Weights of a small GPT-style language model, trained from scratch on English Wikipedia.
Architecture: RMSNorm before each block, rotary positions, untied embeddings.
Each number is 128 + 24 x the weight over its row's rms, rounded and kept within 0 to 255. Layers, rows and columns count from 0. The size above them is the row's rms in percent of the matrix's.

# layer 5 MLP gate, 704x256, rms 0.0717, rows 426-460, columns 64-127
size [100  97 104  94 100 106 107 106 100 102 100  92 110 104 104  98 105  98 106  96 100 105 100 100 103  96 101  94 104 102 102  87 103 109 100]
[[100 114 126 124 111 136 114 158 158 122 122 110 134 118 112 169 177 153 123 120 144 135 138 147 143  81 138 123 143 138 140  96 107 116 152 129 101 160 120 127 116 142 156 170 119 116 150  91 155 108 110  99 101 160 152 127 148 132 135 164 106  82 133 104]
 [113  95 105 124 107 108 139  94 137 126 120  92 164 147 151 120  87 119 198 119 122 143 138 148 104 155 109  99 155 115 128  86 109 110 138  92 125 112 110 142 117 158 142 161 139 133 112 151 111 154 120 126 122 124 127 139 145 125  96 155 174 144 104 143]
 [134 158 148 135 131 109 137  96 121 127 122  86 102  86 138 142  88 151 111  81  92 118 132 131 110 180 127 167 137  94 101 112  87 119 150 132 114 118 118 115 100 135 134 149 162 155 144 124 135  96 160  77 120 155 148 136 142 111 119 123 120 145 113 117]
 [114 153 170 116 137  53 132 170 117 108 109 123 101 136 129 119  81 164  96 141 114 151 118 158 131 137 160 115 128 154 141 126 173  93  97 165 142 139 125 144 129 105 125  74 137 119 148 153 121 169  99 155 123 110 109 123 109 127  97  93 131 138 100 157]
 [124 116  94 188 124 128 113 120 101 124 136  70 176 198 185 164 145 125 116 134  97 151 111 154 163 161  96 139 103 156 124 150 114 184 136 173 154 159 114 162 131 134  95 103 136 152 135 162 118 137 130  81 150 168  97 109 124  97 184 110 108 123 148 146]
 [131 131 134  96 169 141 141 166 114 152 125 120 120 123 109 149 156 151 144 149  86 113 123 181 162 135 125 132 118 121 137 149  88 104 166 137 135 131 132 110 132 103 143 121 115 120 116 106 106 156 136 145 134 134 158 136 147 109 157  71 115 110 119 136]
 [108 124 148 114 181 128 140 171  99 130 158 113  97 144 131 107 163 126 116 110 162 137 101 113 108 130 148 112 104 152 145 106 128 162 143 107 136 143 110 168 111 139 126 160 124 136 120  68 137 129  80 112 120 157 132 146 125 162 182 114 124 159 156 141]
 [ 53 176 142 114 132 162 114 146 134 121 104 131 100 100 110 114  69 105 152 131 138  99 105 155 152 110 134  94 129 139 122 132 126 111 139 133 166 139 101 135 158 142 143 110 107 121  95 133 132 107 146 148 147  73 133 114 163 192 119  99 176 145 148 156]
 [114 122 161 146 106 124  76 126 113 100 162 143 116 122 123 148  89 103  81 136 125 156 149 163 102 158 131  76 147 145  77 180 130 140 133  81 159 119 169 129 126 141 104 132  83 113 153 154 150 135 136 118 154 131 136 125 107 130 136 132 126 144 135 150]
 [119  72 125 121 148  85 165 140 163 168 107 143 131 145 168  92 144  93 174 117 144 112 131 135 165 129 129 160 117 171 125 137 121 127  85 141  92 135 105 104 121  93 126 120 125 124 130 119 143 134 111 107 128 127 116 144 123 141 171 157 148 104 113 106]
 [140 122 164 146 125 152 112 121 135 112 117 156 106 129 142 185 102 116 103 123 160 161 128 139  85 135 115 169 113 130 144 100 117 128 150 141  85 157 162 171 126 126 104 115  98 153 136 149  97 102  99 151  99 155 135 127 128 107 171 110 101 114 109 122]
 [ 97 102 117  81  98 142 177 115 127 116 151 140 114 130 169 158 100 124 178 130 174  79 116 130  91 105 156 122 173 142 166 132  94 166  62 121  97 123 102 113 140 138 120 100 152 164 108 107 104 155 133 106 110 142 140 125 109 129 126 129 174 126 120 110]
 [164 153 146 123 105 111 124 158 116 118 141 109 116 128 108 120 125 146 126 148 113 113 132 145 121 150 127 131 161 155 185 139 158 125 119 165 114 143 152 139 134 135  75  84 138 154 139 150 171 100  81 121 113 136  93 109 114 114 117 126 144 110 118 160]
 [150 128 145 117 117 111 121 108 157 145 141 141 117 120 135 123 118 174 108 110 125 154 159 124 130 157  97 171 128 137 161 122 159 112 126 112  83 121 120 162 120 145 114  88 155 139 149 141 120 123 187 148  76 132 132 144 130 158 122  86 135  91 121 141]
 [145 127 136 132 150 138 167  80 104 102 111 122  70 131  61 112 103  87 104 161 163 137 137 140 127 155 114 120 112 116 107 130 168 145  95 131 136  93 125 118 120  87 129  93 123 133  93 109 146 133 108 112 133 132 163 171  86 157 146 158 117 131 157 165]
 [ 99 155 120  96 108 116 125 132 168  96 108 115 118 112 143 160 121  94  81 140 122 103 139 138 141 126 103 166 138 143 130 125 120  86  83 136  95 142 145 158  91 128 143  89 199 111 133 140 104 142 114 147 102 154 132 107 125 145 133 120 148 108 128 146]
 [136 123 124 144  96 116 144 112 111 140 162 140 123  98  95  72 154 125 101 111 142 183 158 162 143  88 139 159 145 129 149 170 139 115  83  92 136 113  53 122 141 105  98 158 155 154  93 121  93  94 107 134 181 163 156 134 139 110 115 158 114 102 127 108]
 [122 110  95 152 149 117 128 111 142 157 139 133 115 132 161 134 122 171 126 134  97 132 114 135 152 103 155 171 126 141 132 123 143 147  94 108  89 114 109 139 170 145 131 114 149 147  81  82 102 126 145  86 154 117 165 159 136 118 141 142 145 132 156 105]
 [125 108 117 106 191 112 121 116 113 107 128 122 143 117  80 132 119 174 174 120 143 176 117 129  93 137 114 149  98 117 112 164 119 166 137 122 150 122 129 142 138 136 112 125 120 139  93 155 122 158 137 100 120 158 111 146 109 147 115 122 111 127 157 147]
 [ 65 110 113 111 110 144 125  80  69 142 149 127  99 116 146 145 118  94 127 113 136 117 113 101 147 105 166 165 123 167 124 140 152 125 130 113 145 136 123 187  80 122 121 142 120 123 124 100 139 169 173 162 160 128 117  81 107 188 123 130 139 123 208 133]
 [167 114 125 137 121  61 119 106 106 150 149 106 141 150 144 131 147 106 152 127 137 109 157  87 126 133 140 115 127 125 174 152 103 117 148 148 110 100 185 153 153 156 101 102 122 111 100 106 124 155  92  69 142 137 149 127 108 120 142  81 127 157 162 178]
 [107  68 141 129 144 132 125 114 146 124 110 117 108 153  73 129 149 116 151 149  63 125  79 124 114  94 124 147  90 108 153 133 122  82 159 163 118 105  90 147 104 170 114 136 103 117 135  62 128 110 148 107 109 139 153 122 132 110 112 141 124 107 189  92]
 [ 83 114 134 102 135 127 103 163 142 125 150 153 144 176 118  69 146 119 114 121 159 162 153 131 115 135 115 140 157 125 131 140 148 138 117 120  86 132 101 131 101 120 127 133 141  84 119  96 142 100 160 123 127 139 140 149 155  92 139 128 129 126 119 140]
 [117  97 114 115 150 142 137 100 161 162 119 138 126 142 122 105 159  95 141 157 132  87 128 127 136 110  91 140 111 164 112 178  97 135 132 138 131 126 159 163  56  89 119 116  88 140 130  94 102 131 108 156 137 103 179 126 104 117  93 155 129 152 164 114]
 [113 166 110 154 121 163 138  90 170 120 143 142 104  67  90 105 127 100 145 160 129 122 126 117 114 154 139 153 118 119 133 134 149  99 126 142 136 145 116 125  99 117  82 117 109 166 142 139 105 115 113  97 199  78 161 129 134 138 128 141 112 112 132 157]
 [151 186 156 105 120 153  73  94 136 143 120 174 136 126 109 126 142 164  99  98 106 153 145  79 149 119 114 117 154 116  95 123 111 115 144 118 171 156 106 123 121 154 153 117 168 148 156 146 113 144 138 169  94 135 106  84 144 134 140 120 101 156 127 151]
 [148 135 143 136 127 156 123 127  96 129 129  86 161 196 107 121 128 127 132 143 118  85 105 144 186 113 112 123 118 164 124 140 106 138  94 131 130 121 116 146 114 141 100 140  95 130 119 118 125 123 161 138 121 112 140 114 112 148 112 114 135 120  96 121]
 [141 141 105 106 118 155  97 152 115 109 121 104 130 168 145 157 140 183 100 119 126 113 167 128 107 118 127 180 154 129 122  93 113  95 135 101 137 113 151 150 149  87 142  98  80 134 142 119 101 121 116  83 116  96 142 109 142 140  95 124 139 123 178 159]
 [120 107 112 168 135 110 127 172  88 145 155 154 115 104 153 148 144 168 129  95 115 107 130 114 136 138 140 140 145 121 101 115 117 157 147 163 139 152 118 158 201 141 115 131 113 132  99 105 120 114 174 116 124 121 132 191 114 131 190 141 114 126 152 139]
 [140 146 117 169 191 129 106 120 159 117 140 163 137 137 102 124 143 121 111 135 120 128  93 114 120 194 108 137 164 135 128 148  93 127 123 166 147  93 152 145 134 128 136 125 140 151 169 111 134 146 155 151 115 155 126 133 153 124 115  97  92 124 117 101]
 [141 117  73 143 114  97 109 141 137 103 144  94 152 144 129  98 126  86 145 154 136 105 117 119 119 103 113 150 106 135  93 131  89 130 172 129 145 127 145 184 120 125 155 153 152 124 169 158 108 160 124 122 108 116 145 133 146  90 129 130 128 124 141 112]
 [136 106 122 120 115 172 112  94 179 144 117 155 120 135 124  95 140 115 143 116 148 145 120 140 117 125 137 159 113 125 133 140 110 101  92 109 118 109 127 171 146 115 109 169  96  95 109 146 114 126  95 108 130 153 122 104  90 119  77 158 177 147 120 125]
 [ 91 147 110 100 153 115 145 116 112 125 125 176 119 149  96 134 154 124 165 139 139 114  92 148 115 121 108 168 138 130 167 145 171 149 143 144 179 113 100  97 135 130 128 144 138 116 105 135 133 100 136  86 176 159  86 146 130 103 172 167 139 151 113 130]
 [139 160  70 119  96 129 117 157  90 145 153 145 109 118 159 154 145 171 170 109 162 105 118 107 119 108 115 131 123 126 148  96 170 124 115 107 125 158 104 133 132 127 111 130 127 106 127 101 118 170 172 102 131 129 131 129 144 156 123 114  95 111 137 132]
 [134 150 151 144 108 104 129 113 159 142 144 133 114 101 113 131 132 114 165 148 121 135 108 132 149 142 122  92  98 151 120 150  86 136 157 171 163 121 157 183 141 147 165  48 128 138 136 139  99 111  89 118 107 141 111 104 121 121 129 165 139 103 132  96]]
# layer 5 MLP up, 704x256, rms 0.0718, rows 426-460, columns 64-127
size [ 95  97 103  98  99  99 104 105  97 101 105  96 104  99 103 100 103  94 110  95  99 102 103  98  99  94 100  99 102 104  97  97 102 110 103]
[[123 156 118 134 120 111 128 161  99 125 109  74  94 141 147 137 101 144 141 147 127 139 140 147 141  79 166 107 144 160 147 126 111 116 156 150 151 117 149 102 134 129 122  94 146 140 114 151 108 159  88 109 130 149 112 105 142 143 167 162 133 149 144 170]
 [176 117 114 119 154 142 146 143 132 126 153 116  86 146 151  69  93 127  63 160 107 120 126 128 107 103 103 157 128 112 127  62 167 137 116 113  92  91 106 152 119 149 107 103 154 163 138 145 133 132 124 173 132 138 121 111 144 127 167 132  82 173 123 119]
 [122 162 115 125 140 133 140 143  99 147 120 165 103 189 121 137 157  86 114 156 130 127  81 144 155  94  86 129 130 109 139 120  70 135 113 144 133 140  78 194 133 123 108 122 145 123 139 111 132 115  98 133 146 101 118 120  96 120 117 144 167 152 115  75]
 [104 147 150 100 134 151 121 133  79  91 157 138 166  95  87 145  94 120 117  87 134 149  74 135 139  96 137 116 137 163 138  95 136 135 119 153 142  97 101 130 169 146 177 112 117 113 139 123 140 111  85 152 157 167 122 138 115 172  71 134 119 164 134 110]
 [148 131 100 141 156 147  87 143  99 181  90 114 109 161 136 131 142 152 117 113  83 116 147 115 135  91 128 128  80 131 137  98 155 146 151 126 119 163 123 140 111 162 138  98  93 118 138  92 126 104 135 144 133  94 164 135 138 138 113 151 162 137 193 164]
 [130 143 151 133 104 156 105 144 132 129 153 101 179 143 107 120  87  41 166 110 145 134 148  73 148 144 110 130  99 148 113 143 148 140 135  99  93  99  99 123 157 134  87 105 162 116 148 110 160 115 112 145 112 125 140 116 161 124 111 127 168 103 127 140]
 [159 116 157 119 121  81 149 153 131  64 140  96 139 104 119 141 135 106 137 127 173  82 103 119 124 124 110 132 105 104 134 107 157 110 100 103 129  92 154 114 159 158  97 155 127 122 113 115 139 118 137 107 121 135 114 129 104  95  99 105 119 145 166 148]
 [121 119 124 161 158 147 200 145 147 149 132 138 141  91  94 118 135 124 152 122 138 161 105 149 137 175 168 141 172 139 149 114 157 130 107 167 152 120 108 160 146 156 114  77 113 105 106 118 126 124 122 130 146 135 171 102  71 126 148  93  99 164 180  98]
 [135 139  87 147 136 123 130  88  95 178 137 104 161 123 156 109 110 135  86 123 137 160 153  80 127 113 102 126 137 122 146 109 124 146 108 116 116 100  75 115  84  76 135 143 150 134 122 141 127 141 116 148  84 118 151 127 121  85 130 139  96 149 158 134]
 [113 117 135 150 120 168 142 181 132 169 120 138 109  92 129 113  93 130 108  61 126 169 105 123 123 136  90 179  62 140 125 146 138  97 112 112  95 112 124 148 189 104  88 118 122 113 106 102 131 104 146 133 135  81 143 187 123 123 122 143 145 129  89  90]
 [158 118 140 116  97 139 103 168 149 142 133 152 163 120 117 171 149 114 129 155 108 113 139 118 113 136 163 128 129 140  78 112 147 125 114 114  84 132 146 147 111  92 154 143  90 158  97 155 123 126 103 128  91 142 148 191 104 122  98  99 108 122 170 154]
 [109  88 111 131  79 135 146 111 120 133 162 104 167 150 112  90 184 109 131 156 120 143  78  82  86 112 104 110 123 103 139 136 111 148 103 159 140 126  74 134 168 151 171 134 124 127  81 108 123 142 168 100 137 105 133 115 112 117 102 146 116 128 173 152]
 [105 149 146 160 178 119 113 109 130 117 128 113 126 168 169 157 125 117 136 111 132 121 115 159 157 110 120 113 104 112 104  71 135 105 121 127 140 129 135 129 160 148 160 125 138  97 123 113 115 133 106 136 116 123 146 127 123 120 119  89 142 150  98 139]
 [116  94 172 145 134 133 120 150 181 132 152 126 164 106  95 127 149 155 108 172 186 121 126 124 120 147 155 115 147 104 144 109 124 168 114  92 168 124 114 114 151 122 135 157 134 134 180  83  49 139 149 122 161 146 139 128 153 106 132 144 132 161 105 111]
 [136 170 128 127 131 131 104 117 109 163 162 104 157 125 102 123 160 116 120  96 134  86 134 124 150 159 102 102 106 127 112 123 126 140 158  85 125 102 153 142 143 147 139  82 110 108 144 156 157 135 118 111 110 116 128 147 138 131 145 106 135 148 183 149]
 [141 118 102 115 112 131  93 105 122 156 155 105 126  91 139 143  73 152 146 147 146  88 125  89  96 120 124 109 141 118 108 113 109 122 102 109 116 154 149 140 118 136 139 123 137 179 137 115 123 125 115 134 141 119 124  95 129 185 140 139 128 131 133 116]
 [136 131 130 157 139  85 155 116 115 132  72  90 134 124 141 147 139 137 156 171 148 134 129 115 112 118 132 106  70  98 137 142 121  73 107  98 126 130  89  85  67  76 127 119 122 147 111 142 109 118 110 138 174 115 113 139 165 119 127 114 105 140 133 112]
 [152 141 113 134 148 134  93 133 113 124 120 127 132 161 165 131 131 111 146 107 121 134 173 141 130  83 155 116 132 203 137 151 169 105 135  94  82 140 136 141 114 111 133 145  64 130  99 148 144  97 122 109 141 118 150 141 129 151 125 116 118 122 116 126]
 [105 120  66  98 128 138 140 143 150 147 137 112 106 150 112 127 143 118 153 145  92 166 121 114 123 145 137 118 142 152 156  90 122 114 132  94 130  83 160  86 136 119  80 148 122  95 121  94 112 122  69 166 135 134 119 121 147 137 126 125 114 126  98 135]
 [143 152 150 110 123 128 133 145 150 124 127 157 140 138 123 136 144 103 183 126 146 106 182 151 165 117 145 121 125 148 108 120 162 140 131 123 117 170 137 151 106  95 128  95 162 144 125 103  99 117  87 125 166 134 142 104 134 138 154 115  85  97 156 105]
 [175 148 143  82 117 129 129 143 141 138 136 156 172 141 117 116 144 112 142  98 147 192 139 117 153 142 108 166 161 120 154 137 131  92 126 131 144  56 136 154 128 109 143 128 148 144 199 115 136 122 133 121 131  93 110 142  95 141 119 144  77 115 138 125]
 [145 157 140 113 131 139 130 150  89 148 139 147 121 124 157 130 150 141 179 107 138 105 103  97 134 132 160  99 136  78 131 180 134  98  92 124 127 157 140 147 171 133  94 112 129 119 137 135 152 162 133 163 132 132  95 178 142 144 140 124 104 117 121 120]
 [137 182 129 155 123 132 165 139 116  73  85 147 104 128 141 122 136 117 145  90 123 121 117 149  92 149  88 125  66 114  78  93 173 123 111  89 146 139 134 160 142 170 114 124 175 165  97  97 105 124 154 119 140 112 127 143 121 118 154 120 134 132 145  99]
 [110 103 107 129 148 190 135 156 145 103 162 128 136 129 151 118 132 114 122 147 142 103 134 184 142 115  97 130  98 144  72 143  91 106  86 144  89 132 114 134  88  99 147 173 114 104 127 121  84 145 112 147 148  95 100 119 119 105 111 163  98 100 113 154]
 [ 97 140 153 144 147 126 111 169 147 148 158 150 129 135 135 140  97 140 145 114 166 151 113 126 111 170 128 124 108  89 137 116 174 112 106 145  96  88 144 118 138 160 122 125 169 146 189 125 162 131  96 140 122 129 120 139 156 120 134 100 103  99 140 164]
 [189 111 139 120  93 110  42 125 164 120  90 141 178 124 120 137 155 116 111  93 135 137 129  96 129 152 125 158 153 137 151 134 132 121 126 139 174 149 153 129 101 127 135 142 167 187 116 140 121 119  90 110 100 124  99 150  92 109  85  88 131  99 119 118]
 [162 147 103 136 125 105 143 176  79 119 142 116 162 168  76 132  95 115 175 128 171 122 119 133 116 137 114 124 105 147 112 140 101 165 123 150 146 131 114 150  97 103 164 133 123 145 124 149 126 149  99 113 132 130  68 119  82 114 124  72 111  96 140 123]
 [169 164 147 102  83 145 132 117 142 120 119  94  96  79 140 151 148 105 165 142 132 135 137 124 181 125 129  88 131  97 142 132 143 142  91 120  75 112 154  95 110 162 120 159 174 144 144 140 119 137 128 123 156 150  72 152 147 146 138 112 105 127 108 127]
 [152 116 149 132 114  96 175  88 166 110 107  90 153 161 112 163  85 145 111 144 122 158 113 141 156 124 114 105 121 135 124  95 118 132 122  94 127  78 101 140  72 143 109 112 134 147 107 152 136  92 107 139 164 122 121 112 112 120 133  92 121 142 151 137]
 [ 79 116  97  98 113 168 144 118 129 126 150 136 121 165 140 144 131 105 129 167 137 141 153 141 155 119 106 109 114 116 125 122 118 121  87 152 144 130 167 108 135 136 140 182 157 164  88  71 120 155 105 109 136 136 193 103  86 107 117 103 148  84 122 159]
 [142 136 111 138 135 129  94 145 123 132 108 150 132 125 111  87 124  84 120 124 140 128  97 148 175 144 120 122  53 129  79 128 138 131 143 138 153 146 159 210 139 121 138 158 110 121 151 148 145 139 149 149 125 133 136 150 150 117 113 117 108 127 169  75]
 [164 137 124 121 135 102 122 155 130 116 109 142 132 113 136 134 161 132  78 125 140 144 136 151 121 138 153 161 162 130 126 100 127 143 127 105 118 124 125 151 130 132 131 128 131 113 122 132 116 100 154 138 132 137 109 148 130 110 114  80 129  73 114 140]
 [150 146 152 134 144 154 159 125 116 112 153 140 121 110 145 156 112 106 157 140 116 143 164 115 121 137 124 123 122 122 111  86 112 112 148  99 153 131 113 155 123  98 128 126 156 109 106 135 125 118 104 115 118 136 160 127 146  91 123  93 122 144  85 141]
 [159 195 127 135 172 114 109 110 145 112 123 138 139 145 115  99 127 104 147 143  89 138 115 148 167 116 164 109 155 139 142 127 122 149 129 111 147 110 151  90 115 136 158 125 121 124 137 105 138 156 111 132 122 177 146 143 119 115 153 120 178  93 140 135]
 [153 145  70 134 146 106 109 147 162 145 163 112 139 155 117 139 135 123 163  98 124 123 113 163 164 125 111  99 116 122 106  91 103  96 144 148 132 115 131 136 138 140 156 130 117 152 101 144 128 141  99 134 148 114 134 127  95  98  88 184 145 136 138 107]]
# layer 5 MLP down (transposed), 704x256, rms 0.081, rows 426-460, columns 64-127
size [100  95 105  99  98 102 103  95  94  98 104  92  99  91 105 101 104  95 110  90 102  95 102  96 103  95  98 102 103 103  99  95 105 101 106]
[[154 127 126  81  73 126 112 102 118 129 162 174  79 127 111 120 131 115  99 103 125 104 107 121 116 181 143 114 125 164 146 163 136 129 123  78 158 142 127 118 143 113 154 139 125 138 180 182 130  88 152 166 155 130 110 136 123  96 106 164 142 178 154 142]
 [124 109 129 126 146 135 132 115 136 110 185 111 184 135 123  82 137 121  66 145 125 121 130 120 133 127  94 160 123 149 100 125 144 162 155  66 104 131 123 180 167 136 134 118 142 125 151 151 128 134 114 131  99 135 146 151 115 122  94 118  74 118 120 129]
 [120 153 119 118 131 154 145 146 145 134 131 110 106 129 135 160 107 111 124 131 137 132 147 171 132 140 111 165 129 143 113 129 105 162 133 153 125  97 135 142 199 143 144 145 142 103 109 156 100 157 104 117 108 123 130 137 175 138 179  73 108 134  85  81]
 [136 116 139 135 130 133  94  96 155 122 170 159 117 118 122  93  98 143 145 132 118 105 147 131 112 140 146 132 100 111 137 193 106 145 129 145 130 138 124 150  97 170 148 128 118 153 152 137 156 150 148 136  72  99 138 154 110 141 140 124 136 119 135 131]
 [ 72 131 106  98 150  78 127 120 110  99 112  99 116 129 150 140 123 122 104  93 128 130 145 135 147 135 152 122 134 151  79 130 118 145 120  69 181 102 120 168 154 139 143 189 146 113 133 139 139 117 174 147 142 151 130 123 110  87  84  85 109 112 150 115]
 [170 171 132 106 145 111 141 193 109 105 147 128 119 145 130 105  98 139 128  98 103 127 145 164 149  87 176 104 133 137 140 118 154  78 128 105 104 149 129 122 171 144 137  89 131 122 115 155 123 135 122 121 128  88 113 137 105 107 127 127 113 124 103 111]
 [128 109 161 158 161 132 138 125 151 132 119 139 128 104 149  91 138 131 144 141 108  81 131 143  97 121 151 139 134 136 128 117 162 115 131 134 108 145 103 127 130 140 110 160 161 103 156 153 110 136 164 162 162 138 135 131 112  93 120 141 145 119 161 123]
 [104 102 175 159 153 132 136 117 151  99 144 137 114  90 152 112 110 157 118 108 119 141 129  72 175  69 114 106 138 118 146 128 103  93 130 130 132 139 151 146 135 139 133 129 103 148 158  89 120 153 132 132  98 147 116 202 137 159 146 105 155 118  96  93]
 [ 73 133 104 164 118 174 112 147 161 110 120 139 173 128  82 126 113 110 114 181  84 119 129 126 140  98 105 109 132 138 126 144 148 114 121 118 140 124 138 122 157 163 152 150 125  85 148 138 142  93 116 131 163 165 117 120 104 160 157 157 122 143 156 140]
 [100  59 155 147 147 156 143 107 159 120 162 132 105 135 118 114 118 135 203 133 117 170 145 125  84 117 128 126 144 111  95 158 148 101 129 131 110 141 118 150 151 108 141 117 139 130 175 168  96 162 118 158 140 114 140 107 116 117 108 105 138 112 135 128]
 [138 172 113 126 136 137  95 120 126 107 140 107 143 115 108 114 119 136 118 151 153 183 106 130 118 102 120  98 145 171 141 104 117 107 128 119 134 142 139 140 124 141  88 134 116  91 135 102 118 138 135 143  89 121 158 117 154 143 103 126 165 143 124 107]
 [130 137 111 115 125 126 149 103 156  78 137 151 130 145 163 160 154 156 123 145 133 113 141 114 127 113 143 127  87 113 126 110 154 104 105 109 174 122 170 141  99 134 166 137 153 124 131 106 101 149  98 134 139 147 132 201 135 156 139 154 164 147 156 155]
 [101 107 118 123 107 151 123 111 122 106  81 142 120  99 155 113  75 110 108 154 146 126 142 116 150 100 174 109 141 107 130 185 109 134 158 148  87 147  97  92 120 122 169 142 166 152 149 124 132 100  97 167 126 120 164 137 176 108 180 123 140 107 109 155]
 [171 144  99 133 114 149 117  90 134 144 111 162 164 134 169 117 105  90 103 134 136 103 138  92 152 157 113  71 135 101 127 127 110 173 188 146 125 137 164 114  80 169 130 167 141 106 120 107  95 138 122 136 134 142 126  87  98  95 150 124 106  96 117 121]
 [ 88 111 120 138 124 131 114 159 151 143 131 128 115  77 122 131 117 167 128 127 161 112 109 121 114 141 146 115 118 141 111 147  89 144 184 146  83 116 107 103 109 135 136 134 110  90 154 110 167 142 100 148 106 153 120 121 100 136 155 146  98 157 143 135]
 [116 111  68 111  70 113  92 139  87 150 137 157 150 141  86 135 109 122 101 126 124 157 105 123 147 109  76 135  89 140 131 147 164  87 146 170  86 154 105 138 115 134 129  83 108 100 114 137 118 153 109 113 137 121 109 113 132 131 104 124 138 122 107  94]
 [130 159 141 159 152 168 164 144 178 151 125 110  94 147 114 127 117  96 127 137 158 131 164 124 104 144 120 133 180 149  87 130 160 127 124  98 117 136 104 151 134 135 119 132 119 108 111 181 131 168 127 138 188 140 136 135 118 128 140 101 135 116 190  92]
 [108 146 105 129 151 125  79 128 183 152 151 167 151 135  85 146 175 124 160 137 126 104 108 133  93 136 138 143  90 122 121 138 135 135 144 140 115 135 112 157 108 162 145 158 117 121 134 151 150 147 126 137 132 185  89 103 139 166 133 125  71  80 111 146]
 [140 158 129 129  88 130 153  98 132 143 163  91 110 151 136 149 121 156 126 146  97 161  96 151 157 115 140 130 118  90 111 137 117 137 140  81  71 127 115  89 132 112  97 118 136 155 140 164 110 149 125 119 153 167 166  77 139 139 116 112  93 136 133 138]
 [ 87 153 135 109 166 122 131 119 128 139 169 136 123 163  75 113 131 152 116 119 115 144 111  85 146 161 105 128 107 111 158 122 112 158 104 109 136 156 176 123 117 120 123 130  82 147 133 117 157 118 140 111 138 130 165  93 147 101 123 141 162  95 112 118]
 [133 154 146  95 101 103  67 114 179 149 153 116 124 110 132 143 127 132 116  82 104 142  72 153  90 127 130 160 134 110  84 106 151 116 121 150 140 151 122 115 167 115 138 118 125 183  99 128 120 164 106 103 126 156 101 158 124 140 115 124 137 126 139 110]
 [105 100  99 149 122 123  99  97 132 136 116 164 165 138 140 122 137  99 112  88 121  75  95 122 139  86 164 134 120  88 176 139 117 137 116 104 140 120 111 162 143  99  94 162 118 145 108 140 127 137 103 145 151 129 157  91 100 133 184 144  93  82 140 137]
 [126 164 146 146 118 125 132 116 146 114 149 171 112 147 180  94 132 129 132 113 143 146 106 104 135 126 118 127 120 105 121 163 111 163 147 128 118  92 141 148 120 156 118  95 116 114 177  93 113 141 133 149 120 138 181 139 147 147 160 128 120 158 123  92]
 [111 128 126 107 128 134 150 146 105 112 133 165 166 166 129 137 106 130 126 182 168 150 158 122 149 129 130 132  52 112 165 118 120 121 155 142 119  78  98 135 170 157 127 128 103 153 135 137 115 135 146 135 126 140 129 112 153 175 133 145 123 135 122  96]
 [162 142 130 152 121 163  95 119  92 153 150  94 139 121 140 144 148 113 114 160 133 101  72 191 164 131 103 145 137 108 121 131 134 118 139 172 125  91 143 116 143 145 105 137 136 149 138 145 130 128  80  93 151 124 104 109 138 185 163  89  80 132 129 108]
 [131 124 108  84 125 140 149 107 134 123 104 130 140 157 122  81 142 126 136 137  94 147 176 119 134 125  64 122 124 154 153 159 160 102 127 121 126 110 118 103 168 136 136  96 138 144 125 138  75 145  85 104 139 149  74 154 153 119  85 158 153 152 124  64]
 [139 173 127 168 135 183  85 105 131 100 111 114 170 157  92 153 128  96 138 110 103 119 156 139 171  84 118 101 123 139 110 119 145 117 141 128 136 130 128 126 141 129 150 167 112  97 116 158 114 142 130 123 132 145 103 163 127 127 134 119 151 160 123 137]
 [196 147 119 115 147 124 110 132 132 153  84  95 163 108 144 153 175 133  89 157 121  96 105 143 157 118  98 109 107 122  92 135 150 127 129 121 119 132 150 156  87 160 102 119 127 122 133  77 110 136 104 167 118 152  90 122 152 165 111 130 185  86 135 113]
 [ 80 146 140 127 120 115 103 154 143 131 145 137 112 142 114 128 153 183 118 145 165 123  94 156  94 159 178 123 121 144 119 133 135 149  86 190 158 112 151  74 125 100  94 167 144 163 125 116  93 143 164 143 123 136  94 118 127 135 130 155 184 118  96 100]
 [116 163 106 153 160 174 150 182 166 186 138 146 115 169 134  93  75 117  96 120 147 122 104 136 118 133 132 127 118 105 147 170  97 146 107 104 147 135 177 116  56 128 151 115 122 136 110  86 121 133 170 125  99 126  90 154  93 120 153  95 143  90 142 122]
 [147 126 125 158 124 120 101 123 110 126 192  84  67 115 144 134 179 130 125 139 149 135 100 104 125 157 116 113 149 142 115 142 143 113 138 126 173 110 135 144 160 113  86 101 133 160 116  92 148  98 144 140 124 116 148  86 130 103 121 142 119 121 145 113]
 [137 147 163 161 127 149 116 129  97 116 150 123 128  81 123 141 162 118  93 128 155 141 152 152 111 158 111 142 115 111 144 120 154 154 154 103 130 123 125 135 117 125 141 174 111 141 106 136 130 126 181 132 139 114 129  77 159 148 154 145 188 116 147 101]
 [114 131 129 104 112 135 113 129 132 127 139 126 106 119 132 128 131 134 104 114 129 127 144 109 107 110 130 130  99 113 102 142  97 106 112 155 141 168 155 131  94 137 114 113 153 144 139  93 129 134 148 128  69 131 160 120 127 111  81  95 148 110 144 111]
 [ 85 122 115  85 124 156  82 113 125 150 106  98  96 152 137 139 184 117 114 107  95 117  95 135 120 136  95 118 102 153 136 111 122 129 111 174 160 119 137 115  71 126  89 100  93 164 116 140 145 152 125 136 131 130 149  87 117 145 147 145  93 133 161 132]
 [191 123 122 122 122 131 130 142 178 128 165 117 130 158 157 160 125 191 116 105 136 118  89 129  82 139 135 131 137 119 150 138  98 155 133 125 107 114 122 130 112 101 157 161 117 159 125 161 169 142 117 184  90 151 136 145 133 105 156 122 101 160 128  91]]